python train.py --head_dim=64 --vocab_size=8192 --norm="layernorm" --rope_theta=10000.0 --rope_fraction=0.5 --attn_scale=0.213 --bias="all" --init_std_qkv=0.0456 --init_std_down=0.00285 --lr_head=0.0113 --final_lr_fraction=0.0 --max_seq_len=2048 --doc_mask=true --max_steps=9937
Each number is 50 + 10 x the weight over its row's rms, rounded and kept within 0 to 99. Layers, rows and columns count from 0. The size before them is the row's rms in percent of the matrix's.

# layer 10 attention output (transposed), 256x256, rms 0.066, rows 137-150, columns 0-255
110:56 64 55 42 58 47 56 54 59 47 46 58 50 58 59 50 62 54 43 47 52 40 42 41 40 30 62 41 65 36 42 49 65 48 43 42 46 42 49 38 38 40 50 39 58 45 60 58 47 62 42 42 49 37 54 44 63 53 65 44 51 51 46 54 56 60 69 45 51 72 50 46 38 44 55 62 49 61 61 48 43 19 58 47 54 29 55 39 32 58 45 32 57 60 63 44 38 58 35 54 57 52 40 49 53 41 56 64 36 35 55 61 50 34 51 66 51 59 45 33 45 53 67 45 33 57 56 59 54 55 51 64 61 51 67 44 49 54 72 47 52 34 68 35 40 36 57 60 33 63 38 51 56 36 53 42 52 45 38 58 48 41 48 47 40 48 36 64 42 50 46 54 68 58 50 47 56 48 41 57 40 40 43 61 41 47 38 36 55 58 51 35 48 45 37 31 62 49 31 55 53 57 58 65 56 54 62 58 38 51 49 59 69 70 51 50 70 35 43 50 54 63 65 53 53 40 48 29 63 36 32 53 46 43 40 57 65 50 62 44 39 57 54 41 37 55 40 49 54 74 55 47 60 31 59 51
109:38 48 51 49 48 50 71 49 54 45 48 41 58 54 50 50 43 48 55 55 54 44 42 59 53 57 43 46 41 47 41 61 61 42 42 54 58 59 37 65 47 33 57 56 53 63 48 51 44 16 42 65 52 51 59 51 63 55 39 49 43 47 46 49 47 55 64 48 55 41 54 67 40 31 61 59 37 38 36 51 43 35 54 49 57 53 60 66 69 54 67 38 64 49 53 65 48 49 27 63 56 52 57 63 57 56 58 58 55 27 46 38 48 47 41 53 38 46 55 66 66 46 59 58 45 74 42 41 34 53 43 44 56 64 61 48 51 56 40 55 55 44 62 44 65 54 43 60 48 55 54 60 33 48 54 60 49 39 53 43 44 46 49 50 46 41 54 55 35 35 59 42 42 59 56 39 46 56 64 55 55 45 49 71 60 44 47 50 56 53 76 53 49 47 67 55 47 59 39 34 42 68 43 57 48 76 42 62 52 48 38 44 54 25 54 42 62 75 54 47 45 45 34 43 29 30 59 50 59 44 40 30 56 43 42 38 44 52 55 42 42 43 48 40 38 49 65 53 49 58 41 44 19 54 34 33
106:49 57 51 51 57 55 47 49 51 47 46 52 46 49 36 55 41 51 69 63 50 53 47 58 55 53 40 40 62 39 52 45 61 43 35 68 50 63 50 52 18 49 70 53 50 41 61 57 52 33 43 55 34 58 19 53 51 50 48 67 43 51 60 39 37 50 39 28 62 44 69 47 58 54 47 45 48 43 38 65 47 43 48 48 56 67 41 50 50 51 57 45 50 45 57 39 42 54 62 43 43 60 86 45 67 52 47 46 63 55 47 65 21 52 47 37 52 66 61 44 62 55 49 46 60 51 48 57 51 27 47 61 51 42 66 40 28 63 59 36 50 48 43 59 59 29 40 41 48 47 56 59 66 44 51 55 45 49 65 56 42 39 49 48 31 44 56 52 64 53 36 48 39 51 46 41 41 38 39 46 47 61 61 49 59 50 48 52 55 59 51 28 62 58 49 54 40 64 58 48 40 64 50 63 45 54 67 48 51 42 43 43 36 56 70 61 48 49 51 68 65 31 57 52 53 45 49 52 50 42 66 62 31 55 47 48 62 48 43 62 61 53 47 54 27 42 40 47 55 60 46 34 54 36 45 62
103:58 51 56 49 57 42 50 51 54 50 47 55 55 50 33 34 45 45 53 49 44 39 46 39 50 48 45 63 71 53 31 47 58 49 49 55 58 31 53 62 48 36 52 82 51 54 27 46 39 54 57 46 27 57 37 42 39 53 47 66 33 58 47 58 51 41 56 40 34 54 50 29 61 51 57 48 50 46 43 54 45 50 58 47 71 67 66 50 46 43 47 33 47 73 48 66 55 59 50 24 47 37 45 53 40 48 34 57 37 49 61 36 58 39 40 51 33 62 50 70 43 59 64 44 53 44 49 48 45 35 71 62 35 44 63 52 61 43 47 53 45 57 49 49 52 59 54 50 48 61 59 51 50 60 36 52 59 46 58 53 44 49 45 46 53 67 58 39 40 43 53 50 58 49 56 63 65 49 48 62 53 60 44 47 40 36 50 42 61 54 44 55 46 52 36 57 58 63 77 70 40 45 35 61 45 43 57 60 67 52 31 56 52 56 67 47 44 63 63 37 78 47 55 52 43 38 46 66 40 32 30 49 44 37 50 39 47 48 63 40 36 49 49 41 38 49 57 51 45 47 41 65 45 40 63 41
095:60 53 42 69 55 33 33 50 29 61 40 53 65 65 44 36 62 57 54 58 46 40 48 59 41 71 64 60 56 40 59 67 38 46 33 51 47 54 50 62 40 51 57 45 68 30 30 51 58 46 50 31 56 47 57 69 51 47 59 51 43 43 40 53 68 61 51 43 62 50 30 39 56 62 34 52 42 55 47 36 36 40 41 58 55 55 62 47 66 31 46 45 62 58 52 56 47 54 44 45 51 55 70 39 39 58 51 38 66 56 56 51 59 54 55 49 68 63 47 49 48 55 14 63 45 49 48 49 63 43 45 55 41 50 64 41 61 53 50 52 58 60 37 44 48 76 63 63 55 42 45 57 37 46 45 52 41 39 48 58 50 48 58 38 42 28 39 42 48 55 31 42 34 53 72 48 55 45 61 37 36 55 43 52 65 66 57 48 47 47 49 35 43 48 64 47 67 44 47 54 69 34 46 70 35 50 43 51 44 48 52 63 50 47 36 62 38 51 50 50 52 55 55 48 54 30 56 70 57 47 54 61 52 47 60 44 49 36 56 62 44 58 46 49 45 59 45 56 43 52 46 54 51 52 46 31
106:54 62 51 40 51 46 48 42 46 51 42 55 50 64 40 46 34 50 53 46 61 51 46 61 58 47 22 61 32 56 60 43 42 51 50 36 50 57 52 53 74 55 55 48 60 59 25 57 56 51 60 53 60 45 59 55 44 53 43 48 66 46 34 73 26 50 38 47 46 40 56 54 32 55 48 60 59 53 45 41 43 60 33 42 33 47 48 45 54 45 33 35 55 46 60 57 43 43 69 32 46 40 52 45 43 58 61 66 54 41 38 61 59 48 42 41 46 67 54 80 39 55 41 44 43 50 36 73 38 90 47 54 40 43 45 61 43 48 51 44 46 46 51 34 46 49 46 42 34 59 54 44 38 51 46 56 56 32 53 48 45 34 64 58 49 49 46 48 51 34 35 55 57 67 51 47 58 49 55 52 58 51 34 50 61 50 48 35 39 37 62 45 60 61 53 57 50 53 54 53 54 44 52 40 64 68 53 42 45 49 63 62 74 57 62 47 33 58 62 51 44 52 45 53 38 58 54 44 60 52 50 49 39 41 44 55 52 51 38 35 70 64 53 34 55 59 37 62 69 73 54 47 51 52 41 51
101:35 41 59 58 33 50 48 57 54 50 75 46 59 56 50 39 47 51 50 46 28 47 36 42 67 53 29 58 37 31 40 41 50 54 61 59 41 52 36 47 59 65 64 63 59 44 67 51 52 59 45 45 40 40 59 51 57 35 67 67 52 60 61 38 59 41 61 43 52 45 47 61 48 49 28 65 24 43 50 47 50 64 40 73 53 65 52 44 51 69 52 49 50 48 55 63 51 58 42 27 41 42 50 55 39 48 35 34 42 33 56 43 47 44 66 65 50 47 34 50 38 34 56 56 56 47 61 57 47 52 47 44 53 55 59 57 50 54 47 53 54 48 45 58 50 38 49 37 76 61 38 54 54 34 52 69 48 55 59 58 37 41 33 42 57 61 52 50 48 43 53 49 68 63 52 58 43 51 47 46 56 31 30 40 24 52 71 41 54 58 57 57 57 44 43 51 42 62 39 30 76 49 51 40 50 59 45 61 54 48 43 67 55 51 44 50 31 45 62 46 49 49 32 64 57 40 46 45 62 50 49 56 56 46 47 46 43 61 48 43 35 61 55 64 48 43 33 52 42 52 51 55 49 43 56 64
106:52 57 51 34 61 37 55 56 39 52 38 51 59 44 45 36 46 60 52 43 64 54 35 45 33 49 52 38 63 43 40 61 52 42 49 37 35 53 38 57 49 44 42 46 49 67 54 42 73 48 51 53 32 61 53 68 51 58 39 50 54 40 51 55 51 54 64 41 43 32 58 54 58 47 44 54 56 45 49 48 64 40 62 54 30 63 42 35 49 53 40 61 61 43 52 33 57 58 42 55 57 43 60 63 46 48 54 58 45 40 44 29 52 29 32 33 62 56 48 48 52 47 48 74 49 30 63 55 61 53 48 29 75 42 33 65 53 67 46 36 54 57 63 57 46 57 61 42 67 32 36 55 51 48 44 48 51 46 59 47 55 73 56 50 54 56 56 43 36 39 67 51 52 63 48 49 31 55 55 50 50 48 60 50 45 35 39 46 56 73 37 53 62 37 47 48 46 56 52 36 47 51 47 53 54 54 46 73 64 46 30 39 40 61 42 52 44 53 50 30 63 47 69 42 72 55 71 46 42 66 69 44 41 52 55 47 49 58 56 48 72 48 51 40 43 52 42 52 55 54 35 44 65 49 41 51
108:54 48 39 52 61 48 52 64 48 61 55 62 65 60 31 54 55 45 42 46 43 74 29 47 38 65 50 47 43 53 47 47 63 65 45 46 44 47 65 60 47 43 60 48 45 32 51 49 54 45 46 43 46 61 55 52 56 56 55 45 58 46 47 49 53 57 44 39 48 48 51 21 54 61 49 49 45 44 48 38 50 41 46 50 41 66 48 53 51 61 53 45 45 53 51 62 42 50 45 48 42 57 57 49 48 57 66 56 57 50 32 35 36 38 53 72 43 54 49 39 44 59 47 35 32 56 50 44 63 61 46 43 54 59 54 56 48 44 53 45 46 32 49 71 59 53 46 39 52 57 61 46 66 45 75 39 48 53 52 49 45 41 50 40 40 53 52 16 60 50 38 42 43 44 55 34 47 52 66 66 53 51 48 24 53 34 58 55 57 49 63 46 67 60 56 34 69 58 77 46 38 46 89 50 57 53 35 27 42 53 53 65 42 57 40 36 59 58 46 38 47 43 58 42 53 65 41 55 47 44 54 48 59 40 51 17 53 57 36 40 52 52 43 53 45 50 52 45 59 43 33 40 53 41 61 69
104:46 55 63 49 54 59 61 37 42 55 57 46 57 55 63 49 53 78 61 50 48 52 50 65 43 71 49 71 46 56 43 46 56 53 49 46 45 65 55 38 57 39 46 56 65 33 59 40 50 48 50 46 68 55 46 44 36 59 49 26 43 54 53 61 39 52 54 66 64 32 49 48 55 43 48 74 27 36 44 44 31 43 42 54 39 47 33 60 31 48 46 34 48 53 57 66 39 46 48 58 54 24 56 58 39 62 49 46 35 54 63 50 48 51 50 59 53 29 50 32 46 60 35 30 53 57 32 54 40 50 33 61 58 59 42 64 46 39 44 56 38 60 51 41 38 38 43 51 55 73 67 35 61 53 50 49 57 53 56 46 38 47 40 69 35 57 50 52 62 44 65 54 63 45 49 37 55 55 63 48 58 76 56 41 58 50 44 46 61 58 46 47 36 53 65 55 45 56 35 57 55 49 50 48 56 36 48 47 58 55 24 47 59 53 46 59 48 60 59 51 43 57 42 54 62 62 58 57 55 42 60 32 40 43 48 37 52 44 63 33 43 53 51 36 56 53 57 46 59 45 50 48 62 37 30 46
104:47 33 30 59 45 55 62 40 48 65 45 40 43 54 49 39 43 50 47 44 55 46 71 60 60 39 67 68 43 50 48 48 47 67 62 52 40 55 61 42 51 44 50 66 50 45 29 49 60 72 65 46 48 62 44 61 48 53 49 59 52 56 63 46 38 61 40 39 57 65 58 39 75 30 47 48 42 37 64 37 60 52 48 73 42 57 65 56 61 51 48 52 50 45 63 33 58 54 33 63 61 42 63 43 50 57 33 44 37 51 57 37 62 67 61 45 46 68 55 42 53 50 52 69 57 57 37 48 38 52 44 44 42 35 44 36 53 60 48 43 35 37 48 53 36 39 44 44 45 48 35 46 52 55 58 65 64 48 50 40 52 51 58 54 47 55 48 57 59 51 27 57 53 65 48 60 67 46 38 42 54 67 70 56 46 56 54 43 40 43 60 51 52 36 49 37 56 49 42 60 50 45 59 52 62 54 39 45 44 55 46 48 61 37 41 15 47 50 50 56 61 55 52 60 67 54 53 59 58 59 60 50 44 50 33 52 40 54 50 46 41 51 55 25 34 48 39 44 67 50 46 45 26 65 47 39
107:49 38 47 44 54 47 55 56 48 57 50 52 80 49 60 35 56 50 34 53 50 46 58 72 62 45 27 58 52 55 51 49 50 57 48 61 56 58 46 44 34 41 49 42 64 52 52 29 58 41 74 57 49 51 32 64 49 36 42 55 52 44 59 31 37 44 47 50 62 51 60 51 60 61 52 38 60 61 31 37 60 55 69 61 60 37 53 51 63 30 34 60 57 67 57 45 48 56 63 64 58 66 63 37 54 48 54 44 30 52 51 43 50 29 54 52 47 42 45 53 56 48 59 47 63 58 55 47 50 53 47 39 53 54 56 61 56 37 50 62 62 52 58 52 46 50 51 65 59 60 43 39 48 53 27 29 55 53 19 46 50 42 75 44 53 24 47 56 46 53 41 61 58 50 50 45 44 38 34 63 46 35 54 50 64 38 47 43 39 38 56 53 37 39 61 52 69 31 53 68 58 64 48 46 55 55 55 61 42 43 36 37 42 68 48 55 44 47 47 39 58 39 46 52 33 49 51 38 40 53 48 49 59 45 48 54 27 54 61 48 62 66 44 58 49 54 42 36 51 54 56 60 50 54 48 65
112:42 54 42 51 50 46 48 50 53 54 63 50 68 56 64 71 51 53 49 45 28 53 51 45 30 42 60 54 60 43 40 43 44 50 45 43 42 38 58 49 50 40 48 48 44 62 44 47 49 69 36 61 40 32 47 69 55 46 59 82 56 47 38 71 56 57 46 60 62 47 40 28 62 38 52 55 35 39 44 61 39 74 48 43 51 53 59 55 52 60 59 60 45 45 57 47 58 44 56 59 63 51 35 28 64 67 53 57 62 43 62 51 45 64 44 49 54 38 64 42 30 39 29 29 57 62 38 55 52 45 45 48 44 42 50 51 58 51 48 47 56 50 60 41 51 47 47 59 55 52 56 45 41 39 45 46 46 39 44 31 44 37 55 34 49 57 52 36 49 52 56 55 58 54 46 46 62 45 50 58 63 31 31 56 63 32 38 46 37 61 67 67 65 51 50 40 45 23 33 39 58 40 46 60 45 50 63 52 47 58 66 38 57 40 66 56 37 58 60 62 53 48 45 55 42 55 49 64 55 53 42 43 30 47 48 51 45 55 31 38 61 64 63 46 50 57 48 51 49 49 40 42 64 57 75 53
106:46 50 49 41 58 54 47 39 48 57 59 35 42 45 43 37 46 46 46 63 40 47 43 46 64 68 47 48 22 35 54 50 46 49 60 64 47 62 44 35 57 56 49 75 57 53 51 53 47 49 54 73 49 43 69 52 48 43 56 36 37 52 48 61 51 47 48 54 50 48 52 53 51 17 50 61 35 56 44 48 55 37 37 48 46 70 42 51 33 54 46 33 48 66 27 48 49 45 47 52 41 66 51 30 33 34 66 70 74 42 54 68 43 47 58 44 62 58 54 36 43 53 63 38 73 49 53 52 46 52 41 51 50 54 54 60 53 62 45 38 53 62 55 52 45 55 53 45 54 50 59 55 47 71 45 28 48 41 38 54 29 48 44 43 44 58 51 37 51 65 50 63 60 53 51 53 64 46 44 53 57 50 57 43 66 49 41 62 40 50 54 35 47 48 69 55 56 41 64 50 43 37 47 46 53 62 59 46 59 69 49 43 48 47 64 37 57 46 33 55 49 49 68 58 53 36 53 47 45 62 34 38 56 60 47 38 42 46 55 70 27 57 66 64 52 51 33 56 35 46 43 27 40 59 55 55
# layer 10 attention value, 256x256, rms 0.0712, rows 138-150, columns 0-255
102:58 44 47 69 53 48 45 51 56 46 39 56 54 57 34 29 36 52 50 36 44 63 63 48 48 50 51 42 41 51 40 54 58 42 40 52 52 61 74 47 58 53 52 43 39 51 58 78 53 47 57 30 45 40 57 46 63 45 44 54 31 47 47 27 49 47 55 60 46 45 45 52 49 47 36 62 57 60 55 56 60 37 43 53 49 40 32 44 60 31 48 50 31 59 44 66 56 29 42 48 49 40 52 57 48 49 49 44 57 71 73 59 57 60 48 46 46 61 31 52 59 69 45 62 40 45 45 51 52 50 50 52 37 51 48 50 71 42 55 53 58 48 48 58 54 31 50 57 55 34 52 54 60 37 38 49 53 59 54 57 61 50 56 62 22 34 41 53 54 57 79 28 58 59 51 78 48 55 41 60 62 48 49 48 53 55 73 35 52 37 22 51 40 71 47 55 60 46 67 55 37 48 33 47 34 43 54 46 55 36 54 49 66 47 35 46 58 43 53 40 47 60 47 62 60 42 51 51 51 60 41 61 35 57 49 46 43 54 51 60 41 42 45 62 60 44 39 38 52 52 35 61 49 43 55 60
086:47 58 60 61 50 44 64 29 56 57 33 43 54 42 35 53 48 43 51 54 49 53 51 38 49 45 43 32 43 37 38 34 58 41 27 46 53 41 59 55 67 60 51 46 56 54 55 48 38 68 56 48 55 50 57 59 50 65 54 49 41 45 49 36 46 53 60 47 59 52 50 71 36 45 44 51 44 37 64 65 52 65 48 33 48 50 45 44 47 56 44 55 59 41 46 46 54 42 54 52 66 58 39 40 50 35 65 31 54 44 69 48 62 43 40 55 32 55 30 41 50 57 41 26 41 38 59 63 59 51 60 44 47 53 61 79 48 58 38 55 56 45 39 71 42 61 77 37 54 51 39 35 41 38 47 37 37 43 53 60 42 48 64 52 38 47 48 44 67 48 68 45 44 39 56 56 51 49 62 49 54 51 52 44 39 41 45 59 46 64 40 55 45 49 52 62 43 38 53 42 29 42 45 40 49 59 43 50 49 33 70 41 69 56 60 39 53 55 42 39 52 37 40 47 58 57 56 64 52 72 33 50 34 53 46 42 39 47 68 42 43 46 78 47 42 49 37 56 71 36 52 47 52 43 35 47
096:46 48 62 53 48 42 55 39 54 54 36 45 54 35 38 53 47 58 43 38 42 57 50 43 64 55 51 47 51 41 47 50 45 49 48 43 59 35 61 48 51 56 50 52 59 49 51 51 44 48 46 58 50 45 48 51 58 53 46 70 64 48 37 43 48 62 38 60 55 49 67 63 50 37 38 44 64 50 44 46 40 68 51 29 57 42 42 39 66 45 47 63 57 39 61 46 55 51 43 51 52 51 43 58 42 43 49 53 61 37 52 53 57 42 49 54 56 48 38 48 57 32 52 49 46 54 50 48 47 58 43 61 42 50 44 41 59 71 45 52 62 32 35 53 43 45 73 45 59 61 48 61 45 66 49 40 38 44 64 48 64 75 48 47 55 36 25 80 75 50 69 59 72 52 44 74 44 37 63 49 25 43 53 49 50 23 40 20 47 56 57 37 53 43 51 74 36 39 38 30 53 46 38 39 54 49 44 42 49 49 48 42 56 50 55 36 40 62 59 52 44 50 63 40 56 60 41 55 65 67 72 32 56 60 40 48 51 56 60 44 45 57 54 55 62 40 43 25 51 44 56 42 43 49 43 48
103:46 53 54 47 49 61 34 58 53 49 51 56 41 53 56 53 34 47 46 41 53 34 71 37 43 34 43 68 43 57 43 51 50 46 53 55 60 46 42 55 65 41 50 51 49 60 64 42 64 43 38 20 58 60 51 42 44 61 43 69 57 45 37 24 58 59 47 62 45 55 37 47 63 54 56 83 47 48 59 63 49 41 54 32 53 55 57 45 53 54 41 42 39 42 51 41 43 56 66 45 48 54 42 62 50 57 49 51 57 37 42 36 46 43 62 46 28 39 39 49 41 57 56 55 47 47 53 48 68 49 56 43 76 48 51 65 56 59 49 51 18 43 55 62 60 52 47 62 54 36 35 39 53 33 43 45 55 63 49 52 43 40 37 50 50 54 25 48 45 44 75 53 53 54 54 53 56 47 38 59 84 47 62 41 31 42 60 47 63 48 58 41 61 65 54 48 48 51 45 50 50 56 42 53 36 50 40 51 56 27 52 81 43 38 60 52 62 52 44 50 43 60 48 47 51 53 52 48 59 53 40 49 56 53 55 81 40 44 56 60 47 58 55 49 54 47 65 55 47 62 63 44 54 43 38 47
090:54 50 54 72 55 41 49 48 46 52 45 49 60 34 35 54 55 38 53 38 47 57 57 42 40 46 62 39 49 50 50 40 51 56 59 61 33 37 49 47 41 55 42 47 46 52 56 34 46 39 52 62 39 41 54 56 45 65 35 62 50 61 22 27 56 41 55 51 54 30 52 47 31 55 54 27 53 55 45 75 62 59 43 73 33 49 47 54 49 61 45 56 60 58 44 51 45 62 55 54 57 40 67 50 64 46 57 43 63 59 34 36 51 59 41 78 51 56 39 35 66 40 47 56 39 54 54 56 51 46 42 41 71 43 54 53 84 51 60 53 60 41 48 69 49 56 48 22 56 46 42 42 43 57 48 39 39 37 53 48 53 60 59 40 69 52 56 44 44 65 32 71 58 53 44 52 55 62 62 51 46 37 57 61 46 56 42 58 47 59 46 33 53 36 53 42 43 38 49 48 34 65 53 44 42 42 50 63 48 44 57 43 42 51 50 59 58 41 40 45 68 52 76 49 48 34 50 54 52 33 46 64 55 51 61 39 55 53 49 60 43 47 41 47 55 48 39 36 47 55 51 70 49 46 43 65
108:63 50 39 49 51 51 43 54 48 43 65 49 25 51 54 35 33 58 59 50 48 37 56 60 44 49 64 55 62 62 40 56 49 64 47 44 50 66 48 28 35 45 49 35 60 21 45 64 57 54 51 61 49 36 53 53 40 36 55 53 61 53 61 64 64 55 34 44 46 37 52 45 50 65 50 42 67 58 46 37 64 49 66 42 53 64 46 58 44 47 43 48 37 44 58 66 48 54 47 45 55 55 64 51 56 57 36 61 40 53 55 55 30 51 54 49 60 49 63 64 55 48 55 48 50 52 54 42 42 50 44 52 35 64 45 43 36 35 41 51 35 61 54 46 52 53 35 69 49 65 60 52 39 61 60 55 72 57 47 53 59 47 51 72 60 45 45 50 44 29 48 67 28 59 50 47 31 56 43 52 44 62 37 28 53 75 54 71 61 37 40 34 41 57 37 47 61 57 58 61 52 36 43 56 69 49 45 53 48 60 36 54 28 46 35 56 43 49 51 58 39 55 50 41 41 48 43 47 38 29 49 51 64 59 73 50 48 38 44 42 54 57 52 29 42 47 59 48 55 40 40 60 43 50 42 46
099:48 45 48 58 53 57 53 48 54 54 40 58 52 53 64 37 48 73 43 45 39 56 43 54 65 62 44 24 50 50 56 36 53 49 68 51 44 53 72 33 66 48 39 77 44 55 39 59 38 33 42 29 47 59 51 43 50 33 48 49 52 37 41 31 50 37 70 42 35 65 38 54 53 50 37 53 35 59 51 56 52 41 34 55 49 43 42 36 48 43 38 52 50 45 40 50 50 50 45 50 56 38 59 61 49 55 62 55 49 43 63 78 45 62 44 38 44 49 48 54 48 54 42 59 48 50 49 49 44 60 52 45 36 44 59 50 53 39 35 51 60 46 52 47 51 37 54 42 59 35 53 56 63 27 35 52 48 46 57 50 49 63 76 43 54 44 56 47 38 59 62 29 68 53 56 48 51 37 31 56 68 46 45 54 51 56 52 57 45 41 67 51 26 45 49 35 58 67 62 49 48 43 53 61 48 43 54 37 53 60 66 59 56 40 35 41 53 49 52 50 70 48 37 52 53 61 51 55 36 33 46 52 36 62 35 47 44 55 66 70 49 48 69 76 49 36 38 50 43 70 51 47 41 55 52 53
097:27 58 52 53 55 52 25 56 51 46 47 41 59 42 53 45 52 55 61 55 49 49 47 47 51 22 59 51 44 42 49 73 44 38 50 43 53 67 54 22 66 53 51 54 40 44 56 44 51 48 67 57 47 41 65 56 51 53 49 60 50 49 32 45 54 38 54 48 50 39 57 57 63 30 53 85 51 49 44 37 54 47 44 45 72 46 50 37 49 48 60 63 46 59 64 48 44 50 49 47 53 38 50 47 52 58 41 63 65 48 68 53 53 69 60 49 51 47 46 37 51 41 49 36 50 60 50 48 54 55 66 53 46 44 44 33 64 56 53 49 33 53 47 40 42 41 73 71 39 41 56 43 44 57 38 58 46 59 48 31 47 41 41 49 51 63 35 54 45 58 43 52 65 62 47 65 55 57 35 53 50 33 47 75 30 56 53 28 63 48 62 56 62 40 51 39 39 40 54 59 66 53 40 53 33 37 50 44 41 69 43 39 64 41 57 46 40 45 60 37 47 52 48 44 53 50 70 37 74 57 61 37 30 44 46 59 40 54 68 56 44 54 49 51 52 62 38 36 46 42 58 53 49 51 54 51
083:40 51 47 57 50 67 38 66 41 53 52 49 47 55 65 66 48 51 47 52 54 52 46 41 37 41 52 47 40 50 45 57 53 54 53 57 52 53 39 51 41 55 47 66 38 46 43 35 65 47 47 47 55 42 62 52 51 55 44 51 62 48 38 53 59 31 38 44 45 43 50 47 38 57 62 58 68 70 43 50 57 63 48 55 44 42 44 64 47 46 44 66 48 49 60 49 56 44 51 62 48 52 69 44 69 59 36 72 52 60 46 46 37 55 66 37 58 35 59 52 64 53 52 71 47 66 49 37 48 44 54 54 50 58 50 51 54 35 55 47 31 60 47 51 61 53 46 29 43 47 50 45 44 39 51 59 43 52 54 30 48 37 62 55 54 61 63 51 25 43 47 55 50 53 51 48 56 54 42 40 49 38 51 46 67 64 47 76 48 36 47 62 51 48 33 45 68 50 68 62 27 51 47 67 45 41 40 46 55 35 63 64 39 34 39 44 50 24 56 44 53 59 69 52 35 56 34 50 30 36 30 71 44 66 44 61 55 50 34 48 43 33 44 48 44 59 34 56 46 36 58 60 61 68 41 70
101:64 52 48 48 47 50 55 50 55 37 40 43 41 62 53 43 47 42 39 35 41 52 52 40 45 54 33 57 57 75 55 38 48 59 42 50 54 46 55 71 47 53 48 54 56 49 38 60 72 43 46 38 61 59 53 54 58 70 38 49 53 52 47 35 57 49 64 58 55 49 27 57 37 60 76 30 48 37 54 60 57 48 50 34 35 52 58 48 77 57 56 39 38 43 42 63 52 61 59 41 67 53 31 55 44 44 43 43 66 62 24 46 41 61 30 48 53 54 49 47 63 65 63 54 40 42 47 58 35 52 53 53 65 47 43 58 51 49 40 48 50 47 54 63 40 44 39 50 44 36 49 60 51 50 50 41 81 39 47 63 53 34 47 44 64 61 34 52 45 57 50 67 50 44 48 57 51 50 38 52 51 41 58 35 41 57 70 58 44 57 40 44 59 63 47 48 67 40 50 53 33 52 58 63 59 45 56 56 56 43 51 53 43 55 39 57 48 42 25 44 50 48 42 48 53 39 50 55 49 49 48 50 51 54 72 46 53 53 33 61 54 46 54 58 45 50 64 45 37 81 49 62 65 32 31 62
102:55 63 46 42 39 51 53 43 52 48 41 34 38 57 55 38 58 49 47 57 52 40 30 43 50 62 56 54 51 58 43 64 51 57 40 48 64 32 31 72 59 56 53 35 57 53 55 42 64 47 44 56 65 44 52 62 37 56 59 37 51 62 40 61 51 57 59 51 59 53 45 44 29 62 57 49 39 36 52 61 52 56 49 45 43 58 77 47 41 53 40 49 50 39 52 45 37 59 55 42 64 53 35 52 45 31 51 29 58 40 38 47 36 38 53 68 43 52 53 58 58 50 51 38 54 26 45 49 47 48 49 58 52 39 46 35 43 54 40 49 20 51 47 57 36 74 50 53 51 60 66 50 56 68 58 40 56 45 54 53 43 45 37 48 41 57 54 52 38 51 46 57 55 57 57 27 38 50 60 59 46 55 57 42 26 72 61 61 54 61 31 44 60 55 50 43 46 52 39 54 49 47 80 61 60 50 46 52 48 60 27 52 33 47 51 52 53 47 51 37 51 53 30 35 66 48 46 45 48 42 41 57 65 57 70 47 67 46 36 37 58 61 73 35 53 49 68 49 57 46 49 54 46 37 41 56
085:64 49 58 46 51 38 59 51 45 53 38 42 55 58 41 42 70 44 58 28 69 63 54 52 28 58 33 48 63 47 58 50 50 64 53 49 51 29 41 52 44 57 45 59 49 56 50 50 57 55 53 34 55 61 57 50 41 66 50 28 19 39 57 50 43 44 77 65 44 61 51 49 43 44 65 31 58 61 85 56 57 50 64 58 32 37 50 69 44 50 43 51 41 48 42 51 44 37 59 45 52 45 42 42 44 42 46 54 61 52 36 37 54 51 47 58 50 60 72 63 50 50 46 52 28 49 40 55 42 55 35 37 44 48 40 55 40 53 45 54 45 46 55 48 53 46 49 39 57 59 57 50 45 50 46 63 56 52 53 54 49 43 61 42 59 65 61 58 51 52 68 50 31 42 50 32 48 60 45 53 55 50 53 40 42 60 54 70 42 59 45 59 61 47 50 32 60 55 60 66 48 52 81 51 48 37 57 35 53 47 62 40 37 56 48 44 51 43 49 47 54 38 53 48 45 35 29 56 33 40 40 49 64 57 45 32 58 50 30 54 39 39 54 46 37 57 51 70 46 40 37 52 55 42 36 55
081:69 56 51 45 36 50 39 53 52 48 56 45 48 43 52 52 55 51 55 61 39 50 55 52 45 39 48 49 59 66 55 43 40 51 58 46 48 61 48 52 41 47 39 61 47 51 32 38 58 52 53 55 46 54 63 44 41 45 49 46 49 46 57 51 62 56 55 71 43 56 59 75 52 52 47 38 84 61 55 37 58 59 47 61 45 40 63 48 59 37 45 51 53 43 39 48 37 49 47 50 61 60 51 54 62 46 41 32 57 51 41 36 37 24 48 66 46 62 62 43 54 44 67 65 37 50 43 49 38 49 58 27 56 51 65 73 43 55 47 53 54 44 54 57 53 46 56 43 45 46 65 48 40 44 38 65 58 55 53 61 48 47 69 62 52 47 44 51 41 35 52 49 44 39 64 57 41 65 47 41 38 28 62 54 44 61 36 75 40 40 49 41 48 58 38 22 55 33 67 32 60 42 45 54 53 23 55 44 45 50 63 57 58 47 49 46 61 44 56 40 43 69 32 45 38 60 38 56 21 50 32 58 40 34 55 51 57 44 36 60 47 33 59 38 55 55 46 50 53 57 49 50 64 49 44 69